{
  "d_mlp": 448,
  "lr_head": 0.00677,
  "grad_clip": 2.0,
  "steps": 4140
}
Each number is 200 + 30 x the weight over its row's rms, rounded and kept within 0 to 999. Layers, rows and columns count from 0. The size before them is the row's rms in percent of the matrix's.

# down: layer 10 MLP down (transposed), 448x160, rms 0.0643, rows 115-129, columns 0-159
# gate: layer 10 MLP gate, 448x160, rms 0.065, rows 116-129, columns 0-159
# up: layer 10 MLP up, 448x160, rms 0.0636, rows 116-129, columns 0-159
down115,103,204,167,233,186,188,177,197,188,218,239,200,207,184,234,201,219,202,235,215,233,210,213,266,152,188,224,208,150,254,257,239,203,227,285,176,232,195,164,186,219,199,218,170,189,190,210,197,160,228,138,217,202,171,184,224,234,246,232,133,139,199,205,174,195,288,189,159,183,268,225,179,226,204,192,194,177,177,193,186,160,178,194,214,214,171,182,177,169,231,201,170,172,186,147,208,233,226,235,198,234,229,192,240,250,192,220,202,228,175,237,193,240,215,162,214,209,208,174,200,203,208,183,174,195,281,203,141,195,177,184,180,152,217,161,228,213,179,247,194,149,202,222,195,198,227,209,174,178,229,231,208,205,163,181,205,194,132,174,163,245
gate116,096,223,221,198,250,202,204,205,196,199,248,271,160,243,166,143,166,166,219,210,210,235,191,183,139,274,142,172,164,180,171,205,228,189,177,132,205,206,193,182,242,136,272,193,227,166,158,240,164,218,204,226,223,190,258,177,207,193,207,155,195,187,187,159,198,219,164,198,256,243,190,239,162,216,224,231,246,214,193,170,233,236,197,243,200,210,199,166,206,223,229,224,175,199,174,231,228,218,179,199,186,182,194,220,166,196,130,231,173,225,187,225,183,217,230,223,219,232,180,172,241,193,164,155,178,178,191,197,182,141,178,227,209,186,224,217,157,171,216,170,180,174,186,211,228,205,212,174,206,210,235,195,237,212,168,154,181,240,166,213,244
up116,095,190,197,206,213,205,219,232,187,162,181,198,177,186,142,221,280,239,198,224,188,222,210,243,182,196,214,182,213,197,209,185,211,213,155,223,169,181,207,164,225,218,197,211,222,241,229,158,162,178,181,250,218,205,153,215,255,219,198,162,211,165,208,182,246,164,198,193,162,235,216,180,128,244,172,227,197,233,191,195,224,164,206,208,187,216,225,197,245,197,160,201,176,241,265,173,221,180,220,217,249,179,188,214,188,205,263,257,238,188,219,248,221,216,182,167,199,193,213,211,246,194,244,164,209,169,165,230,210,274,218,222,229,155,186,133,208,221,153,197,209,236,211,199,249,199,176,155,167,236,134,187,219,240,153,251,186,186,255,206,197
down116,098,236,256,192,166,156,194,224,171,191,206,215,194,183,159,204,241,263,228,262,191,210,238,151,225,228,174,157,206,200,150,189,215,213,243,120,180,206,173,249,193,154,177,254,227,160,218,187,194,171,189,243,245,224,199,235,180,196,205,131,175,217,228,173,230,216,182,213,251,221,202,174,225,195,246,194,209,187,163,190,224,145,206,245,174,189,154,169,203,200,189,215,211,187,192,154,206,145,199,207,188,171,194,224,181,220,213,229,207,178,159,150,229,212,214,156,222,192,208,223,201,213,224,176,197,178,228,217,197,191,258,222,241,117,214,197,198,201,185,165,249,210,218,155,263,190,244,214,215,226,191,251,210,235,206,152,198,171,169,240,184
gate117,100,194,186,164,137,229,247,181,208,248,180,221,207,202,218,249,173,183,213,203,205,202,263,147,232,198,189,198,158,194,206,184,196,234,221,142,190,246,212,255,207,231,245,230,121,206,184,246,189,185,228,207,197,176,179,208,239,191,243,220,179,226,206,160,195,198,199,187,178,124,226,229,158,199,206,214,248,131,224,162,227,238,219,209,217,171,201,195,225,184,134,212,194,166,162,205,173,234,163,210,217,126,166,223,179,209,177,251,204,233,188,145,223,210,160,212,199,163,204,177,209,170,197,224,193,222,218,212,231,182,171,192,176,191,243,186,133,179,178,223,248,237,172,187,213,167,173,208,197,270,166,209,187,200,195,150,178,189,226,239,217
up117,103,230,199,190,187,184,135,220,165,167,214,193,195,173,233,246,176,168,193,209,180,188,170,240,183,188,218,212,279,184,195,207,226,201,208,240,194,173,177,186,198,206,199,236,205,209,221,216,244,158,198,231,199,171,197,159,182,208,221,197,191,195,184,241,195,177,259,203,203,213,206,164,239,199,184,186,225,213,227,178,171,226,151,185,150,220,178,202,207,179,253,183,240,247,201,189,235,251,185,183,186,243,153,219,193,205,191,206,160,227,175,214,193,111,159,194,168,257,181,187,178,160,187,164,214,176,211,171,219,153,216,162,215,185,118,219,132,153,228,202,122,207,185,189,217,221,232,140,182,192,212,203,212,163,239,263,198,245,220,164,264
down117,101,206,203,204,216,289,189,264,227,150,234,197,191,228,195,142,213,163,198,213,201,151,146,186,210,183,245,220,211,183,218,209,202,183,212,173,207,152,231,196,199,245,213,157,202,159,234,212,148,203,166,165,197,214,156,190,157,213,171,187,197,210,235,217,179,179,196,230,195,220,187,212,184,206,192,162,163,231,240,206,186,225,185,208,192,164,148,211,205,219,171,176,197,150,181,278,150,203,213,222,182,172,146,204,247,212,173,147,252,272,179,188,211,245,239,198,225,194,170,280,262,185,179,206,218,176,198,181,173,189,173,224,178,190,152,181,194,177,157,195,197,203,181,149,200,185,176,178,221,184,135,215,209,179,199,220,204,145,184,177,144
gate118,102,208,192,179,172,214,243,166,163,170,260,227,156,268,211,191,171,200,230,197,212,260,187,217,174,191,198,188,236,234,144,192,195,196,198,189,217,188,216,195,185,200,192,160,153,247,229,220,239,157,271,216,205,167,181,123,223,250,215,190,240,248,186,174,244,216,216,182,203,183,230,207,148,195,163,177,227,206,248,164,180,221,224,214,192,141,205,232,216,193,188,238,156,148,199,214,124,209,212,158,229,170,173,187,185,206,240,246,158,198,223,177,208,243,197,175,184,238,189,180,211,222,233,232,194,161,194,185,219,210,170,231,153,162,151,224,245,231,197,222,248,155,198,259,182,193,191,222,212,227,216,237,196,189,201,189,184,253,228,209,168
up118,102,228,197,190,170,257,210,164,180,217,199,167,245,176,226,213,157,178,209,247,187,197,186,175,224,161,195,247,181,160,191,200,179,213,201,195,201,242,197,160,167,153,158,196,211,162,209,209,178,166,135,198,156,182,203,185,205,197,201,202,186,215,211,193,156,172,197,215,171,235,163,200,199,142,193,179,199,152,194,220,211,205,115,188,191,266,226,175,225,181,201,114,253,221,199,184,211,224,180,236,170,189,234,229,190,222,193,184,201,194,222,197,135,176,212,240,204,206,222,197,236,188,184,205,243,210,120,239,195,214,195,112,187,175,198,192,173,170,242,153,166,256,219,174,173,178,217,237,183,152,208,219,220,145,193,212,230,227,224,148,249
down118,100,190,229,216,236,207,181,195,188,174,216,230,184,214,191,209,165,163,193,196,135,228,196,207,224,209,195,209,163,191,145,212,197,215,35,202,213,149,205,169,199,187,209,161,252,198,166,229,212,175,266,185,214,225,166,210,186,198,205,155,218,225,224,259,176,194,208,236,202,215,184,233,234,236,263,189,200,199,191,172,142,220,170,176,214,224,200,190,190,228,214,196,229,189,170,241,204,162,184,220,167,184,199,195,239,216,271,222,196,234,244,218,248,189,199,181,157,185,217,245,223,242,140,207,196,164,211,205,231,263,222,223,169,194,175,179,246,220,195,202,264,224,198,237,210,204,234,229,235,204,211,220,164,218,217,192,204,196,184,201,200
gate119,111,208,195,196,167,211,200,206,170,148,230,197,219,186,184,200,209,156,236,180,177,207,184,160,160,152,182,194,165,211,201,154,139,276,185,239,218,166,206,255,244,194,177,166,156,188,210,187,242,251,214,204,211,181,218,167,232,257,207,204,237,204,250,173,191,206,238,134,183,173,180,240,184,209,184,212,184,211,193,220,211,244,210,211,210,190,245,228,162,206,222,191,162,214,216,278,221,162,209,153,186,166,150,210,149,173,200,220,258,217,202,160,189,173,209,184,165,225,183,166,227,125,198,224,245,227,213,198,246,153,232,201,207,171,179,207,224,171,209,226,256,223,200,191,175,245,240,215,234,156,214,251,223,241,200,203,178,229,172,161,183
up119,106,251,203,142,194,241,207,164,158,219,219,197,170,209,190,269,175,245,245,160,173,278,216,193,155,165,251,214,204,263,160,211,191,241,195,159,219,150,181,210,191,168,228,165,193,147,240,178,198,167,169,221,202,200,186,239,171,206,193,211,184,210,226,187,215,181,252,187,188,171,185,236,209,196,198,237,168,147,152,165,190,163,254,221,188,192,203,203,195,210,265,209,213,180,206,186,251,215,195,159,169,193,210,198,197,244,196,172,240,225,160,207,255,207,188,133,201,204,205,169,223,185,220,203,142,189,201,191,250,212,257,167,224,225,173,229,215,198,211,186,212,196,169,165,223,167,214,207,266,171,196,181,264,151,207,214,191,182,199,153,210
down119,108,181,185,138,225,196,202,190,178,137,201,188,192,194,187,217,181,240,252,201,240,218,220,210,188,194,145,253,151,229,162,210,144,274,204,223,196,185,157,180,227,159,200,168,222,152,198,163,188,207,147,227,250,189,213,198,151,191,187,172,183,205,215,169,183,184,249,211,169,164,154,207,241,262,203,247,227,206,180,220,244,212,147,239,168,198,241,167,177,203,219,199,244,170,192,197,152,180,220,168,217,187,173,200,232,153,203,171,161,159,208,234,206,189,209,217,201,216,274,223,176,181,241,227,123,167,236,220,215,211,190,188,242,192,251,166,220,195,193,168,217,251,170,200,193,219,204,252,240,188,209,243,173,197,169,195,165,186,199,206,201
gate120,097,187,153,207,199,171,214,157,231,199,210,228,205,223,181,175,194,243,196,173,205,293,224,179,166,170,212,206,220,194,205,211,226,197,234,205,221,217,257,248,134,214,230,164,224,193,210,250,248,138,200,235,189,172,231,186,179,220,207,151,197,217,194,200,202,151,181,192,170,207,233,197,188,180,210,164,165,212,150,230,140,198,213,188,237,241,154,215,194,230,140,160,154,229,191,167,182,212,191,221,230,152,171,249,188,207,188,200,223,162,213,216,177,276,219,225,195,179,199,181,244,174,185,134,246,219,225,212,244,220,179,257,178,190,166,213,209,189,182,167,215,196,212,172,222,250,191,219,172,162,195,197,269,186,228,203,265,222,179,156,207
up120,095,188,218,193,169,255,193,172,193,201,207,186,144,198,193,182,192,163,188,216,245,209,221,226,166,172,172,163,138,224,193,153,174,186,137,165,173,203,236,195,189,181,214,239,182,163,179,167,159,215,229,221,198,215,256,149,223,233,143,179,196,191,256,152,202,192,162,150,207,191,209,221,167,209,216,148,224,218,188,206,243,156,238,229,136,218,218,246,213,180,224,127,193,253,237,205,199,200,239,232,182,185,257,193,167,195,207,179,174,152,192,236,182,178,140,189,171,187,222,197,194,193,179,202,133,180,192,197,226,210,208,167,195,201,201,188,203,154,215,217,145,173,198,181,215,245,163,193,184,180,110,202,169,183,154,222,160,208,176,214,217
down120,089,206,203,206,206,149,208,204,231,208,193,161,212,174,153,164,222,191,147,181,240,262,256,214,191,203,202,166,228,157,187,157,234,219,213,199,200,212,205,112,164,220,259,201,200,191,206,196,224,201,155,199,218,262,234,285,180,166,216,192,146,175,206,208,251,201,173,137,224,136,253,196,190,194,246,189,174,227,220,213,193,153,230,188,172,221,167,244,167,220,267,196,198,178,207,187,202,172,192,196,207,184,235,207,210,209,198,150,150,210,185,159,157,186,188,173,230,207,190,241,229,229,175,191,226,243,185,228,169,177,174,206,207,213,169,249,263,159,147,183,178,188,196,181,241,217,262,179,187,197,193,220,185,187,169,198,187,201,224,228,215
gate121,107,187,206,189,180,180,224,140,210,240,189,205,142,179,178,183,240,221,248,198,219,228,183,198,221,175,153,227,188,188,204,207,225,277,162,180,190,259,263,252,220,203,193,213,198,183,96,170,188,136,215,220,180,194,212,197,186,242,224,178,227,216,189,224,220,188,209,183,214,214,216,215,220,185,200,218,188,224,206,130,197,213,187,249,222,171,198,154,183,199,179,164,179,226,213,218,182,210,225,191,203,219,191,221,197,198,177,195,167,211,213,216,168,200,237,188,221,224,189,212,218,231,202,229,240,211,168,233,183,259,205,219,207,167,214,192,194,224,216,221,214,267,233,221,174,181,171,192,139,90,223,156,176,142,119,240,206,236,198,222,169
up121,102,231,222,180,181,191,212,145,255,192,197,231,176,240,149,195,238,204,201,177,239,169,249,214,180,205,217,176,211,189,183,176,236,241,179,181,168,195,151,225,197,253,176,198,159,197,197,185,224,243,187,244,159,210,211,210,217,304,220,193,176,225,230,214,227,191,260,179,170,211,279,208,254,137,225,174,190,199,215,171,193,177,235,178,175,201,235,153,163,214,196,218,216,230,231,145,196,190,260,191,208,185,240,181,177,207,231,274,179,189,160,194,169,254,210,194,176,200,199,179,196,178,184,205,221,169,259,219,169,186,178,212,225,188,213,200,155,156,182,248,223,194,173,273,171,206,204,182,211,174,246,215,229,213,233,221,193,212,232,169,194
down121,103,186,170,172,179,204,228,143,193,210,202,211,175,242,229,160,222,147,203,242,170,243,196,270,218,191,180,204,183,221,234,225,180,208,220,174,137,177,176,164,167,217,192,171,178,199,173,236,168,233,189,264,164,197,224,265,238,269,243,255,185,168,210,168,159,173,246,231,174,206,169,232,184,183,193,220,192,228,220,205,227,204,263,171,204,250,201,162,176,200,160,201,252,201,166,204,206,200,213,242,225,189,214,189,175,187,213,243,203,165,171,227,114,296,227,185,239,219,202,174,227,203,185,174,200,178,203,172,166,204,180,236,252,219,212,206,177,191,187,168,181,216,190,172,215,203,200,220,240,206,194,159,243,215,190,179,194,174,219,256,189
gate122,093,203,250,174,163,210,237,189,213,191,183,169,159,186,240,181,209,200,212,144,145,241,216,214,175,208,212,199,220,196,146,254,197,197,176,205,209,242,186,172,178,204,224,181,210,189,246,186,224,152,187,165,244,268,186,188,134,237,248,225,232,172,195,172,176,188,217,208,221,156,196,217,204,227,237,245,200,237,208,174,193,217,207,189,238,168,211,180,215,192,187,154,208,121,226,214,244,193,163,218,170,190,153,168,177,241,203,231,270,271,169,176,172,197,231,196,223,200,206,201,238,161,156,173,221,232,207,253,173,145,202,241,174,181,182,191,178,173,172,164,139,177,200,181,205,148,191,210,178,182,194,173,147,217,205,227,132,197,225,224,216
up122,095,171,203,186,184,189,214,214,228,181,165,219,178,192,199,192,261,230,208,174,212,220,195,264,98,151,206,218,174,256,231,150,229,206,153,149,204,163,153,216,246,206,184,253,231,159,249,185,167,210,190,226,179,254,199,207,201,195,171,242,204,139,143,235,276,205,231,221,187,211,237,228,209,230,212,219,163,195,211,234,227,175,154,195,188,181,169,215,165,202,166,215,182,194,191,230,212,208,218,200,217,240,214,213,205,205,195,249,138,194,233,249,216,227,176,186,178,140,160,205,264,227,152,155,154,180,222,181,182,200,192,179,200,193,193,209,226,220,226,165,203,187,185,182,165,228,199,193,238,201,201,213,154,217,191,219,208,232,185,160,146
down122,095,258,244,212,196,220,182,225,205,152,145,180,181,220,191,206,244,160,199,203,209,243,259,201,200,236,204,228,190,213,184,150,187,175,189,185,210,253,208,180,201,182,186,178,200,136,246,189,224,223,216,135,238,202,205,205,187,247,199,195,183,192,262,278,166,142,266,196,193,186,233,215,194,245,192,196,186,214,208,178,214,190,207,185,218,192,187,225,194,221,171,221,224,216,196,199,204,154,207,214,175,177,254,165,214,171,162,234,206,214,231,189,184,194,164,213,209,159,240,225,203,280,204,228,308,200,184,257,216,151,180,231,185,166,131,211,179,213,221,181,227,181,174,224,195,175,231,240,197,205,193,241,162,219,212,219,200,233,233,146,211
gate123,098,182,231,229,185,165,150,203,163,194,197,220,177,210,176,217,200,144,168,181,163,228,240,243,236,253,281,244,173,186,219,212,176,205,207,201,225,234,211,163,174,149,254,221,175,196,192,203,238,225,176,221,211,160,211,204,189,203,166,170,201,186,212,187,233,146,203,173,188,206,263,202,141,164,161,231,222,225,135,208,233,209,184,162,190,218,153,204,163,179,131,198,138,149,244,248,188,155,181,209,192,235,203,213,243,262,187,188,217,215,229,190,202,130,179,194,127,176,222,180,215,220,223,184,197,215,188,213,208,198,216,210,237,191,214,208,222,256,199,210,189,220,164,190,226,176,243,196,218,205,217,244,188,184,167,243,254,197,213,226,171
up123,094,213,185,212,168,192,255,197,191,246,171,250,189,219,207,196,163,242,166,202,203,212,184,233,151,150,132,188,238,151,210,177,205,179,211,175,195,251,190,183,164,218,231,170,296,165,255,172,244,170,197,210,181,209,224,202,266,226,211,225,219,171,247,153,241,228,194,205,175,169,168,212,199,176,179,224,203,235,268,235,285,228,208,203,206,206,284,231,206,258,189,226,236,223,169,200,211,247,212,142,205,251,182,171,182,167,190,209,225,149,193,216,205,232,208,196,230,213,235,177,186,218,189,200,244,178,205,236,209,166,216,229,169,201,182,177,229,198,206,191,174,228,212,226,197,202,189,165,186,162,194,164,170,199,217,203,216,231,232,214,218
down123,096,239,234,180,247,206,189,180,204,181,214,175,249,149,167,182,160,142,190,165,175,199,222,227,224,221,249,209,229,209,204,218,206,202,243,221,219,209,218,201,219,203,179,200,192,259,144,219,166,205,185,230,205,194,238,224,217,158,146,184,204,251,202,218,178,182,141,184,233,210,239,201,204,190,206,162,168,136,183,191,190,164,210,171,170,183,199,161,224,146,211,183,203,181,193,205,200,132,189,148,176,185,157,247,252,212,223,140,211,214,241,140,227,176,155,149,147,172,174,238,200,221,203,177,176,195,220,227,190,152,213,172,207,218,228,241,209,232,164,218,198,104,181,181,188,186,261,207,246,223,203,197,185,203,155,210,224,202,191,149,214
gate124,106,179,160,212,223,258,165,185,165,179,219,227,228,203,225,155,197,175,156,249,179,257,196,174,225,176,149,210,218,179,192,208,228,238,192,222,168,182,230,166,206,179,187,207,213,239,142,199,157,254,203,225,204,214,229,244,185,180,205,158,232,189,128,153,195,229,205,194,230,179,133,192,210,215,211,199,261,211,182,219,229,207,172,142,191,126,214,220,187,216,245,224,210,204,196,172,191,163,211,168,197,168,177,215,141,202,121,274,162,199,172,215,206,195,169,119,220,211,201,235,209,160,239,155,246,257,174,221,197,189,169,201,223,184,238,206,215,229,239,169,225,217,194,203,174,215,212,193,210,235,218,224,250,204,184,176,202,208,212,192,187
up124,106,201,141,200,186,201,213,229,145,251,241,188,200,127,218,135,209,177,222,187,203,199,174,216,236,154,190,218,272,213,123,209,213,204,228,169,166,202,232,193,194,234,214,195,196,169,220,130,237,208,196,201,212,227,245,244,221,207,186,250,246,168,170,224,231,180,168,228,154,186,223,207,196,163,167,202,241,186,188,181,177,131,181,251,257,195,178,164,185,210,158,169,214,189,214,210,187,237,235,210,212,235,187,239,231,204,206,226,228,197,184,154,191,181,226,213,222,179,190,194,207,155,209,172,124,215,232,212,230,205,232,242,232,215,175,208,188,194,255,223,158,205,201,152,202,214,210,279,164,179,213,186,218,201,197,195,210,142,173,187,183
down124,107,182,278,158,142,186,190,179,160,196,202,214,265,193,237,238,150,184,213,235,184,218,185,206,195,137,201,156,209,204,189,179,188,197,196,182,221,263,214,215,203,175,188,202,215,236,201,239,234,177,186,218,115,255,220,225,198,176,216,191,215,167,207,226,200,247,192,227,220,152,182,208,206,211,204,166,223,168,151,210,193,198,245,247,180,190,197,148,261,241,196,178,182,224,211,220,199,226,266,201,202,198,164,237,247,179,230,193,222,199,241,249,218,187,227,241,146,185,217,223,216,190,272,214,171,257,159,214,226,178,185,191,185,169,224,227,200,225,221,227,194,243,227,196,198,181,174,244,164,192,202,163,211,144,194,167,177,140,193,157,188
gate125,102,196,179,206,171,211,207,195,264,239,188,189,233,193,229,228,181,206,190,176,154,220,227,166,224,201,198,177,166,185,169,220,194,235,135,185,175,209,181,156,222,219,177,150,183,211,199,199,206,172,172,194,216,205,212,177,212,261,205,203,174,217,229,223,176,177,231,172,205,174,179,172,258,266,207,211,234,218,215,240,214,176,189,153,222,210,208,202,237,220,271,180,218,154,184,208,157,202,206,176,168,198,266,160,238,220,195,183,212,220,184,235,175,188,201,222,246,222,169,175,180,203,164,251,215,175,111,245,246,235,256,217,179,211,148,210,159,213,197,144,201,279,180,208,208,158,139,158,155,217,204,258,197,239,184,210,208,191,204,162,226
up125,103,248,237,201,176,212,189,194,121,233,197,187,162,183,184,172,194,208,196,179,234,234,184,197,228,246,215,266,199,158,149,216,208,206,237,206,221,202,218,163,161,180,214,188,204,150,180,217,260,207,157,214,210,213,199,155,243,197,152,215,189,186,178,211,196,189,218,188,217,224,135,196,192,179,226,219,202,223,212,236,175,231,203,196,200,218,159,168,223,195,158,193,177,164,141,233,186,176,189,245,213,205,219,192,219,165,173,165,173,151,142,182,228,179,208,236,226,194,185,234,146,175,193,197,206,199,232,266,227,183,235,251,171,262,228,208,227,188,225,163,170,170,272,104,249,221,184,201,185,187,165,244,224,235,203,205,210,229,152,215,190
down125,095,193,151,227,243,203,220,187,227,211,205,217,192,133,238,160,208,221,217,218,190,142,165,215,175,174,290,173,172,230,219,201,212,167,274,206,222,165,226,218,195,228,234,249,201,218,143,152,176,152,220,204,148,179,205,214,193,221,177,222,156,214,190,220,218,242,212,182,163,151,205,195,125,157,177,130,225,237,204,214,174,206,159,176,195,159,183,242,212,182,141,192,172,228,183,225,205,152,168,217,223,211,169,202,196,245,190,150,158,254,189,188,208,203,240,191,190,220,204,234,221,163,193,238,236,233,231,191,213,227,172,256,186,229,211,170,180,187,191,206,170,189,224,243,208,231,225,205,238,252,191,162,197,208,226,207,220,216,214,222,176
gate126,102,212,199,237,160,229,228,156,132,210,241,184,184,191,225,184,171,217,173,195,182,235,261,213,228,149,187,211,152,209,188,274,215,164,213,218,164,185,199,237,251,248,189,208,207,151,214,139,195,170,193,240,251,212,226,186,249,196,185,213,165,211,243,173,184,176,210,199,219,167,168,215,207,180,189,230,237,244,177,169,156,225,150,144,174,233,229,241,162,168,212,234,204,192,215,190,173,212,161,242,223,206,219,227,165,207,183,187,127,193,221,232,180,203,204,213,258,227,216,184,232,202,218,208,186,215,124,216,229,189,160,226,223,154,224,195,143,232,211,203,170,216,175,204,190,190,195,232,169,162,235,189,222,206,214,145,214,260,164,208,174
up126,102,216,229,226,232,233,217,221,180,203,240,201,169,200,227,217,226,216,190,224,229,247,212,133,194,244,211,198,254,194,172,178,191,161,278,209,149,171,123,188,225,202,182,195,223,219,219,200,176,202,192,199,236,212,138,202,200,194,182,190,195,181,208,208,148,207,248,234,252,205,237,182,157,229,188,211,215,198,145,201,152,189,184,188,167,161,192,210,224,186,226,183,192,186,208,212,205,163,196,258,208,150,179,211,213,210,216,216,152,182,223,162,198,211,186,235,252,257,133,204,162,227,229,143,163,215,215,193,209,208,182,202,264,242,259,181,182,201,199,233,243,203,245,182,180,241,149,176,220,114,218,199,195,200,181,207,188,202,266,179,223
down126,100,238,275,177,242,199,163,161,234,197,170,210,184,211,239,170,271,142,195,200,191,164,268,162,218,181,181,257,190,166,202,199,158,127,156,173,167,274,250,230,233,156,190,231,197,219,188,223,183,213,232,244,200,206,200,179,211,247,173,161,197,211,233,190,194,221,207,237,170,200,153,184,154,200,166,189,190,212,195,233,178,221,183,179,212,243,159,244,205,231,196,207,194,165,156,209,159,189,217,225,247,152,194,230,182,224,189,176,222,195,226,208,178,228,181,225,151,214,136,214,237,224,218,187,164,190,224,262,257,188,212,164,182,182,208,208,175,197,159,197,209,234,202,217,206,152,158,236,179,230,183,186,173,207,200,217,191,239,223,208,178
gate127,096,216,254,226,220,203,186,171,180,106,157,252,155,225,215,208,185,171,195,195,255,162,194,95,173,204,166,184,189,147,247,225,210,183,204,185,229,186,181,196,220,174,216,209,163,159,246,234,262,257,257,236,246,217,197,197,183,234,179,181,230,155,262,223,213,202,191,204,211,218,243,193,195,208,193,230,126,190,179,181,152,190,185,141,245,188,216,202,214,216,191,200,194,196,210,175,217,193,190,172,175,205,193,164,200,212,205,222,199,156,213,204,219,181,262,208,213,235,201,169,207,252,257,222,170,210,209,173,167,162,215,244,222,186,183,228,217,228,226,229,248,214,154,172,249,199,239,225,209,210,204,209,192,197,186,184,186,169,245,185,202
up127,099,195,233,164,220,212,214,175,167,207,147,165,182,187,171,229,185,217,211,217,181,245,169,293,209,190,194,187,138,207,188,242,233,242,232,162,164,164,202,196,207,210,209,204,199,165,163,168,196,235,164,207,193,252,198,177,157,150,201,193,192,245,189,165,253,192,193,213,152,199,212,159,177,171,204,220,208,207,242,176,208,195,187,216,202,195,191,203,262,223,189,263,148,159,255,185,231,250,190,203,204,247,181,239,202,183,187,217,169,223,216,199,201,186,164,191,184,190,247,207,218,216,242,221,232,166,187,208,254,222,185,219,191,134,178,237,131,218,183,189,141,217,163,131,197,181,140,169,207,212,224,242,198,177,208,157,150,209,198,156,185
down127,098,163,205,223,156,188,164,221,143,201,192,195,257,180,157,227,172,212,195,257,182,211,208,221,160,243,152,160,217,206,204,219,214,235,153,191,177,232,265,203,242,257,221,212,159,231,192,163,130,204,175,156,232,157,219,233,163,233,201,185,189,232,240,231,201,186,211,198,218,231,213,223,217,209,184,199,224,229,228,164,192,214,228,180,227,165,195,220,160,176,222,216,203,177,173,198,206,165,236,181,183,125,177,204,172,233,209,157,230,138,170,201,192,187,151,211,129,213,175,254,237,175,220,196,157,233,214,249,226,189,191,225,178,185,157,201,207,149,220,194,201,200,259,186,218,183,192,169,167,232,200,189,156,242,167,184,183,189,196,193,127
gate128,095,170,197,253,209,190,223,195,209,236,232,196,228,236,225,162,217,177,199,221,217,193,222,159,170,251,193,201,207,215,175,225,189,161,270,213,189,229,177,209,273,208,192,216,192,215,190,176,175,206,159,236,224,253,212,197,204,156,176,263,179,151,197,180,198,192,151,147,246,226,198,128,206,167,218,196,229,176,212,156,223,152,216,177,173,170,233,237,124,205,209,211,167,173,216,193,186,252,223,197,188,244,142,195,201,178,208,224,243,214,231,165,160,205,219,155,156,218,202,144,152,234,168,136,197,202,191,192,220,198,169,194,228,216,228,192,180,212,192,153,220,218,219,175,143,201,169,196,218,163,211,195,235,170,211,259,267,179,185,228,182
up128,105,182,174,199,214,232,143,174,201,227,219,243,172,236,264,234,189,233,209,188,181,177,207,163,228,124,260,210,179,190,190,238,243,211,193,166,250,166,201,157,191,195,188,186,181,204,193,225,136,210,169,174,218,240,210,178,215,241,166,223,202,219,158,257,227,189,196,202,203,226,233,222,231,117,274,168,175,161,191,208,233,249,198,172,196,247,192,238,216,212,176,259,172,244,207,173,183,179,280,240,187,196,214,165,209,213,225,214,178,191,187,222,165,158,194,208,257,213,206,231,217,157,162,235,205,168,193,241,209,189,176,198,200,193,191,212,183,148,190,196,203,193,163,211,205,260,223,179,223,216,205,190,221,190,244,247,259,203,214,178,175
down128,104,199,180,250,177,178,135,162,221,223,228,182,249,195,220,209,176,193,143,187,264,178,199,204,229,147,163,194,191,184,190,245,245,211,158,150,194,161,187,152,182,212,195,208,205,200,262,240,173,285,162,158,158,214,204,192,223,225,235,240,182,222,228,209,163,209,226,202,230,262,247,234,253,189,255,178,196,206,240,170,135,224,222,216,178,224,175,232,203,201,170,174,232,239,200,189,184,211,206,240,146,175,198,180,150,169,231,180,146,196,199,256,184,188,168,205,246,253,233,172,216,139,211,230,203,153,187,204,156,192,194,217,207,225,204,192,178,182,201,222,206,174,197,185,190,209,177,182,153,224,163,204,211,195,222,225,207,208,184,211,235
gate129,105,180,238,215,165,213,179,175,128,178,225,161,218,202,242,195,225,191,246,266,204,201,207,187,248,243,185,185,178,214,210,179,215,209,257,214,157,160,161,223,207,245,175,173,149,159,219,213,193,233,140,228,231,185,217,218,180,221,245,226,180,204,199,187,182,216,248,204,226,221,231,161,196,211,184,224,156,170,208,277,211,228,262,165,190,171,166,189,182,230,130,236,233,218,283,227,169,193,192,224,206,151,150,206,179,198,231,267,228,191,213,174,228,192,212,150,173,196,162,205,224,220,188,223,195,204,243,206,214,214,208,249,234,149,218,204,226,141,230,203,213,210,210,208,161,222,207,225,216,195,172,224,229,182,189,212,177,225,203,202,143
up129,102,226,205,232,244,240,200,153,236,170,173,193,203,204,170,214,209,219,114,159,192,263,267,221,249,189,200,247,241,203,191,182,223,226,183,161,217,219,194,219,219,212,204,179,207,214,216,194,245,196,186,203,212,229,173,203,153,165,183,212,263,180,182,173,205,203,211,197,199,199,169,181,248,175,207,151,162,156,238,175,177,193,193,238,280,166,232,197,247,206,239,246,193,201,198,195,295,188,176,235,201,217,188,234,212,200,236,188,207,251,190,186,269,175,178,187,178,163,189,172,163,171,198,226,177,179,209,181,182,179,185,160,165,154,142,226,169,222,231,209,194,226,229,286,195,195,164,190,209,187,218,176,203,161,214,185,230,245,191,185,203
down129,102,172,235,212,268,237,226,202,243,130,172,128,219,192,184,221,142,248,206,242,176,235,199,171,210,234,191,214,233,216,160,186,236,213,215,224,189,186,181,184,232,225,206,134,147,215,177,218,203,160,202,226,218,154,213,252,167,173,231,170,204,188,180,216,222,201,245,195,152,178,262,212,198,171,195,206,168,212,195,212,209,235,199,175,203,254,232,160,217,199,184,205,255,210,242,192,204,162,199,172,228,234,199,221,177,210,215,218,148,286,175,196,186,189,228,199,135,153,220,214,163,242,146,187,223,245,173,189,170,199,193,199,158,169,210,250,165,170,206,137,202,195,229,203,178,252,205,204,231,235,205,209,190,219,179,197,174,230,182,208,184